{"num_hidden_layers": 14, "num_key_value_heads": 4, "head_dim": 64, "intermediate_size": 896, "hidden_act": "swiglu", "positions": "rope", "rope_theta": 10000.0, "optimizer": "muon", "beta1": 0.9, "decay_shape": "linear", "batch_tokens": 32768, "doc_mask": true, "dataset": "wikipedia_en"}
Each number is 128 + 32 x the weight over its row's rms, rounded and kept within 0 to 255. Layers, rows and columns count from 0. The size above them is the row's rms in percent of the matrix's.

# layer 2 attention output (transposed), 256x224, rms 0.171, rows 129-156, columns 168-223
size [ 96  92 110 102 100  97  98  96  89 105  90  99 102  97 101 100 103  95  93  98  96  87  97  99  99 106 112 118]
[[203 154 165 169 118 151 149 167 102 135 120 124 137 107 135 110 119 141 148 103  96 127 177 163 111 122 137 101 104 140 127 143 140  94 107 143 156 128 160 145  83 145 161 115 134 100  93 118 107  64 111 144 159 144  61 145]
 [143 137 126 143  93 142 168  82 157 137 156  94 131 108  58 101 123 123 120 117  72 108 128 134  87 167 141 121 144 117 105 106 136 197 122 102 103 163 109 117 114 175  83 124  73 174 135 127 163 128 178 152 162 124  83 190]
 [144 163 188 153  82 130 138  96 130 160 125  78  81  93 143 130 128 120 108 102 123 131  75 161  73 161  86 125 136 134 143 149 120 170 158  91 156 128 164 156 146 115 212  99 130 162 146  93  92 191 104 197  93 112  92 134]
 [130 133 122 124 116  72 162 158  89  62 119 131 137 141 150  98 154 125 124 181 104 129 142  74 139 144 172 174 105 106  55 137 161 210 165 123 144 139 137 116 139 129 133 159  90  95  80 166 127 132 136 130 137 189 104 154]
 [ 65 135 146 128 175 115 126 137 153 203 208 128 119 210  94 153 106 172 104 131 178 140 128 110 173 100 172 135 201 140 106 127 108 177 163  36 143 138 143 116 131 134 104 128 140  80  58 186 149 137 151 121 133 143 128  91]
 [129 143  96 138 158 113 100  94 117 113  84 150 176 206 132 173 112 169 166 140 114 132 139 181 184 182 185 123 151  87 155 188  95 145  91 149  84 146 167 141  83 137 121 141 159 145 134  82 118 119 106 169 111 135 167 143]
 [143 131 188  79 133 164 142 147 127 135 149 111 132  83  94 116 145  90 175  76 114 134 103 104  91 144 120 184 142 167 138  96 104  75  76 136 148 138 152 106 121 131 138 121 152 107 120  56 148 161 149 168 147 178 125 126]
 [160  60 155  86  82 147 144 109 102 119 176 155 144 165  86 179  75 181 143 133  69 152 139 136 166 101 139  98 163 179 136 100 110 108 116 105 155 177 105 161 173 107 130 101 159 138 160 170 124 112 138  93 145 113 197  80]
 [166 172  81 101 127  97 140 108 142 109  84 119 119 131 127 168 164 193 123 154 158  79 138 142 113 138 144 182  68 109 181 179 187 102 125 117 148 118  86 130  82 114 101 138 136  95 101 114 147 139 134 168  93  75 122  76]
 [ 93 112 107 104  49 128 148  99 169 161 108 185 170 138 138  72 150 138  87 157 193  81 103 138 106 154  74 116 155 155 117 106 154 130 155 129 101 155 161  87 126 128 165  86 183 137 113 180 102 112  75 191 115 127 113 114]
 [155 170 119 159 133  96 127 181 128 136 134  95  68 134  95 149  77 132 199 106 149 103 148 194 138 132 119  97 148 177 141 159 132 119 108 113  92 123 125 173 162 158 169 115 169 123  88 181 164 115 131 120 143  79 142 119]
 [134 117 139 149 159 115 174 146 139  79 132 104  99  96  66 122 108  96 120 122 153  75 128  88 141 169 106 108 163 168  88 107 152 127 112 170 137 161 170 122 116 145  91 135  90  82 107 142 179 162 144 146 136 103 159 130]
 [148 138  58 143 124 130 172  30 182  53 106  36 100  89 137 137 144 116 119 150  92 123 130 148  60  90 176 187 120 158 160 138 154 109 151 100 110 141 138 137  90 135 101 127 113 111 119 205 116 155 121 139 107 101 159 147]
 [161 123 156 148 133 130 135  96  96 136  97 154 134 107  82  87 182 114 107 105 142 103 193 162 131 115 150  61 152 116  85 105 165 116 113 101  63 140 139 209 147 136 124 182 132 154 141  59 165 153 187 102 118  96 112 179]
 [ 98 144 135 147 154 145  69 148 137 158 142  98  89 160  54 160 122 119 184 117  76 157  81 131 135 105 155 146 131  95 149 174 105 160 121  66 182 148 167 139 142 162 137 188  95 161 136 124 158 157 189 111 166 120 127 138]
 [158  43  93 132 153 170 153 150  62 119 118 145 142  66 123 108 141 106 143 129 147 131 134  88  90 165 155 185 101 114 121 172 113  65 171 145 108  90 163 112 106  98 150 134  65 109 148 165  80 126 108 141 140 149 174 127]
 [ 48 167 126  80 128  97 138 113 102 135 112 110 155 153 114 107  99 133 151 117 131 152  78  98 135  81 143 129  71 120 153 113 141 184 116 133 181 177 127 154 124  97  87 148 141 167 121 176 109 117 168 166 101 145 169  72]
 [140  75 150 127 123 145 121 178 146 132 142 172 131  53 198 139 143  78  59 101 111 144 139 107 172 119 120  99 170 115 132 110  87 112 140  44 116 122  76  24  69 125 207 101 232 106 113 188 101 168 108 131 128 105 111 113]
 [128 137  60 121 102 172 138 121 118 138 136 115 158  96 168 205 159 127 109 135  60 140 120 143 161 135 147 166 109  91 101 167 118 215 140  96 157  89 107  97 196 108 129 173 103 191 154  86 112 187 152 125 114 173  96 101]
 [150 100 108 207 149 119 124  81  90 101 156 135 159 167 128 112 181  90  70 118 103 165 191 148 124 161 145 127 140  97 111 155 107 159 155 141  78  85 107 130  82 151 103 142 119  81  95 147 130 154 122 174 146 186 183 131]
 [102 171 200  81 138 107 136 120 100  78 152  63  96 121  76 111  91  56  50 126 109 108  95 182 124 125  57 111 150 167 108 177 138 110 155 170 129 142 107 117 127  63 182 130 104 143 148 132 130  47 179 123 162 174 118 114]
 [148  89 153  91  91 115 103 105  83 108 148 156 169  75 137 109  92  96  56  63  74 130 147 130 115 157  93  93 141 102 159 156 130 115 141 161 101 124 110 108 141 133 148 133 123 145 116 176 130 138 109 152  69 147 129  84]
 [ 76 150 139  85  98 100 137  66 179  69 101  92 133 165 114  75 174 187 124 123 112 156 114 199 115  90 160 100  75 156 150 119 142 169 130  98 140 192 137 140 134 162 185  90 128 165  97  98  93 108 151 149 120 103 176 100]
 [ 55 160 131 135 117  64 102  63 103 109 192 165  98 109  89 128 136 132 116  92 159 179 110 169  92  62 133 134 146 127 143 128  67  77 145  99 109 171 127 188  93 157 125 181 116  74 131 119  93 106 159  90 152 127  97 166]
 [159 114 142 149 231 104 164  40 129  96 112 136 111 156  74 187 120 114  68 157  65 140 167 141  73 126 120 136 181 146 153 120  99 172 137 170  89 115  83 148 150 175  78 145 107 122 152 155 104 135 101  98 138  97 161 125]
 [149 190 126  57 145 174 112  97 145 140 135 138 101 132  59 168 130 170 119  69 107  71 100 180 141 141 106  87 197 151 198 147  92 151 117 130 201 112 158  97 103 178 167 103 204 126 137 100 118 105 154 106  86 188 117 158]
 [143  73  87 147 178 177 165  84 200 124 117 166 140  64  67  82 126 180 135 116  75 149 174 169 152 146  76 162 151  96 128 187 205  84 128 117 138 105 100  95 159 149 185  60 173 121 204  95 130 157  75 173 147 124 112 166]
 [174 126 105 132 168 235 102 114 117  96 120 125 142 144 117 112 131 116 139 139  97  97 126 128 193 113 122 109 124 160 107 117 100 135  79 103 138  97 152 119  97 128 125 119  63 128 111 113 131 131 107 197 165 120 119 127]]
# layer 2 attention value, 256x224, rms 0.05, rows 130-157, columns 168-223
size [ 95 107 104  96  92 101  96  90  98  93 104 100  95 104  99 105  90  95 101 100  94  98  95  96 104 107 116 106]
[[137 129 109 148 153 132 145  84  64 182 143 141  74 112 157 128 153 142  78 111 153 136 141 151 179 117 183  76  82 120  76 152  67 137 132 129  97 137 177 149  93 108 166 172 165 149 146 135 152 106 140  99 121 108 166  93]
 [114  91  89 150 216 119 160 131 100 143 145 127 122 112 164  98 138 125 141 188  58 122 131 110 129  94 145 168 128 144 130 162 204 153  49 115  62 111 121 150 138 139 125 131 148 125 128  65 178  14 123 116 111 119 155 118]
 [ 84 147 186 214 159 200 109  90 163 168 158 128  95 128 129 151 126 170  93  85 159 154  91 125 175 194 105 113 117 155  88 155  91  89 171 120  74 131 144 139 170  92 166 134 143  88 154 145 157 104  91 156 111 125 130  93]
 [ 98 117 170 155  93 182 160  89 143  59 118 132  71 103 144 116 110 133  64 126 123 126 143  71 156 123 125 166 133 101 130 151 119 140  84 134 126 127  93 167 182  68 136 155 126  98 169 113  87 141  99 139 135 153 137 102]
 [156 126 160  78 119 170 139 134 117  78 164  92  90  25 137 127 120 119 145  62  85  82 106 130 147 101 127  96 120 134 134 105 155 107 137 121 180 148 150 135  87 100 147 107  71 115  50 149 118 100 135 131 113 122  68 165]
 [161 160 145  83 104 110 139 102 109 129 124 155 107 167 119 101 157 122  98 158  93 157  89 169 136  64 107 191  90 166 166 129 144 171 147  94 108  46  90 111 118 127  62 144 121 143 148 165 134 138 174 137  87 150 177 108]
 [123  54  92 138 115 172 147  74 109 136 151  79 130 129 147 108 124 142 127 138  94  69  94 135 133 149 149 196 103 103 165 143 126 121 110 110 124 136 118 101 157 127 116 144  99 105 141 163 115 152  75 106 172 165 137 184]
 [ 61 150  87 146 164 134 139 117 101 134  98 129 162 136 189 101 130  88 172  63  76 130 126 100  98  92  61 110  99 142 146  85  80 108 165 121  98  96 143 129 119 140  97 109 125 132 124 104 115 122 113 124 140 113 167 182]
 [145 130 158  90 174  93 150 162  77 102  92 186  97  39 103 169 167 135 136 137 113  77 119 108 124 145 192 127 140 143 126 148 146 182 107 159 109 125 142 139 143 104 181  78 126 122 187 166 124 112 148 107 108 104 145 163]
 [145 171  98 103 111 125 184 135  98 141  85  98 129  89 164 112 143 147 151 156 114 159 147 128 203 168 148 103 130 139 153 113  67 174 129 157 111 114 102 112  83 138 115 124  95 144 210 155 123 133  30 117 136 141  94 100]
 [111 171 116 196  69  99  77 141 140 171 128 121  80 142 182 106  62 161  87  99 115 126 146 141 138  82  99 145 129 154 110 139 109 182 106 143 120 150 158 145 179 197 136 155 105 152 164 108  99  82  99  99 121 117  81 170]
 [141 146 101 154 165 102 111 161  97 232 180 170 135 149 166 126 120  87 138 143 141 188 151 136 106 154 165 112 113  99  37  87 147 148  27  99 108 138 213 160 152 103  99  89 167  88 158  70 136 101 152 105 152  95  64 152]
 [163 179  80 137  83 143 146 157 144 127 157 133  94 140 152 165  91 163 154 112  66 133 131  82  95  80 113 148 101 167 116 142 112  83 127 121 161 142  93 114  97  74 121 154 136 118 114 182 139  58  85 122 143 102 131 123]
 [161 139 124 158 145 105 127  92 152  99 112 146 142 102 114  95 132 173 136  60 131 123  99  68 200 106 144 153 173 181 120  63 147 149 131 139  58  95 112 136  78 109 135  71 119  95 107 123  63  82 108  97  78 130 129 150]
 [150 203 115 140 138 127 142 180 191 169 151  96 117 163 143 146 128 114 104 103 150 150  83 161 129  66 162  87 132  84  99 146 202 166 161  94 102  55 147 121 106 181 102 131 113 120 119  84 119  84 132  98 145 120  82 119]
 [136 138 167 179 158 188 162  86 158 122  99 124 135 118 183 117 191  91 123 150  66 157 106 138  77 173 136 170 113  85 129 112 149  24  94 119  98 124 119  69 153 102 132 152 175 154 170 119 170 156 160  89 107  94 154 179]
 [112 127 160 133 129 114 155  97 166  90 126 141 139 184 104 116 122 122 165 167 159  93 173 163 125  77  88 138 144  67 154 143 166 208 149 130 128  62 117 157 157 125 125  61 125  97  70 175  79 138 144 156 152  78 139 152]
 [ 95  57 122 162 187  94  83  99 162  80 143 149 105 137 113 115  98 180 145 163 115 137 179 142 110 147  90 151 110  87  94 114 161  88  94 112 110 185 211 148 134 115 167 103 154 122 100 100 101 115 107 106  94  89 140 139]
 [121 160 197  83 119 196 117 150 152 126 159 151 145 154 156 139 101 138 142 128 117  95 145 119 105 114  95  77  80 120  67 170 158  51  85 126 130 174 152 121 173 130 102 170 128 147  88  83  92 120 151 119 129  71 119  99]
 [162 159 114 149  97 105 174 158 184 146 132 207 121 120 183 114 154 204  92  69 184 110 101 150 114 156 134 149  61  81 105 169 133 198  61 162  99 119  82 154 126 135  89 172 146 130 175  91 146 184 141 145 119 107 131  92]
 [113 130  52 140  89  80 161 119 172 127 146 128 184 147 170 126  95 120 154  71 190  58 146 160 147 121 161  81 102 129 131 114 129 125  95  93 157 128 153 161 179 168 139 136 130 127 117  93 111 116 140 157 147 118 112 147]
 [152 130 111 105 129 164 112 142 133 123  93 130 158 130 171 154 120 131 118  94 115 120 107  77 127 138 179 139 127 140 128 184 112 135  83 108  98  81 170 121 122 102  71 111 105 170 116 193 169 112  96 165 204 103  98 162]
 [168  76 132 144 149 157 131 146 172 107 129 162 146 138 114 160 136 121 116 109  45 116 133  80 130 145 117 136 119 128 174 104 192 130 153 118 160  48 124  77 116 116 146 178 146 117 196 159 101 144  81  59 127 116 166 141]
 [170 131 148 153  87 115  47 141 133 208 167 148 158  68 144 160 149 143 116 137 113 114  66 162 161 180 118 101 134 126  99  90 129 108 101  41 158 128 149 117 139  86 140 227  99 142 139 119 112  63  74  88 131 167 108 113]
 [133 160 144 119  75  57 122 161 176 141 137 136 107 146 105  83 145 132 201 127 137 105 181  93 204 135  80 181  84 101 142 107  81 128 144 125 120 154 112 125 109 178 152 125 102 120 115  72 112 122 121  60  87  31 104  82]
 [156 150 188 147 113 101 111 139 159 146 142 149 158 137 168 160 129 114  89 108  63  62  73 117 160 129 134 123 146 149 109 145 100 107 153 136  64 136  81 110  93 197  81 106 155 121  92 151 163  76 123  83 132 167  95 185]
 [140 132 111  85 102  77 131 103  88 164 137 158 135 162  96 100  84 125 143 117 107 160  95  67 101 132 121 169 152 147 115 165  77  87 142 131 136 133 112 157 129  95 153 145  96 153 133 126 102 181 147 100  45 147  90 145]
 [168 137 136 187 154 138 146 143 129 100 134 132 201 167 125 127 122 126  87 131 138 129  72 145 170 191 122 114 138 108 127 151  70 103 112 158 104 125 154  96 136  96 148 148 137 132 124 114 181 157 200 117 112 166  85  88]]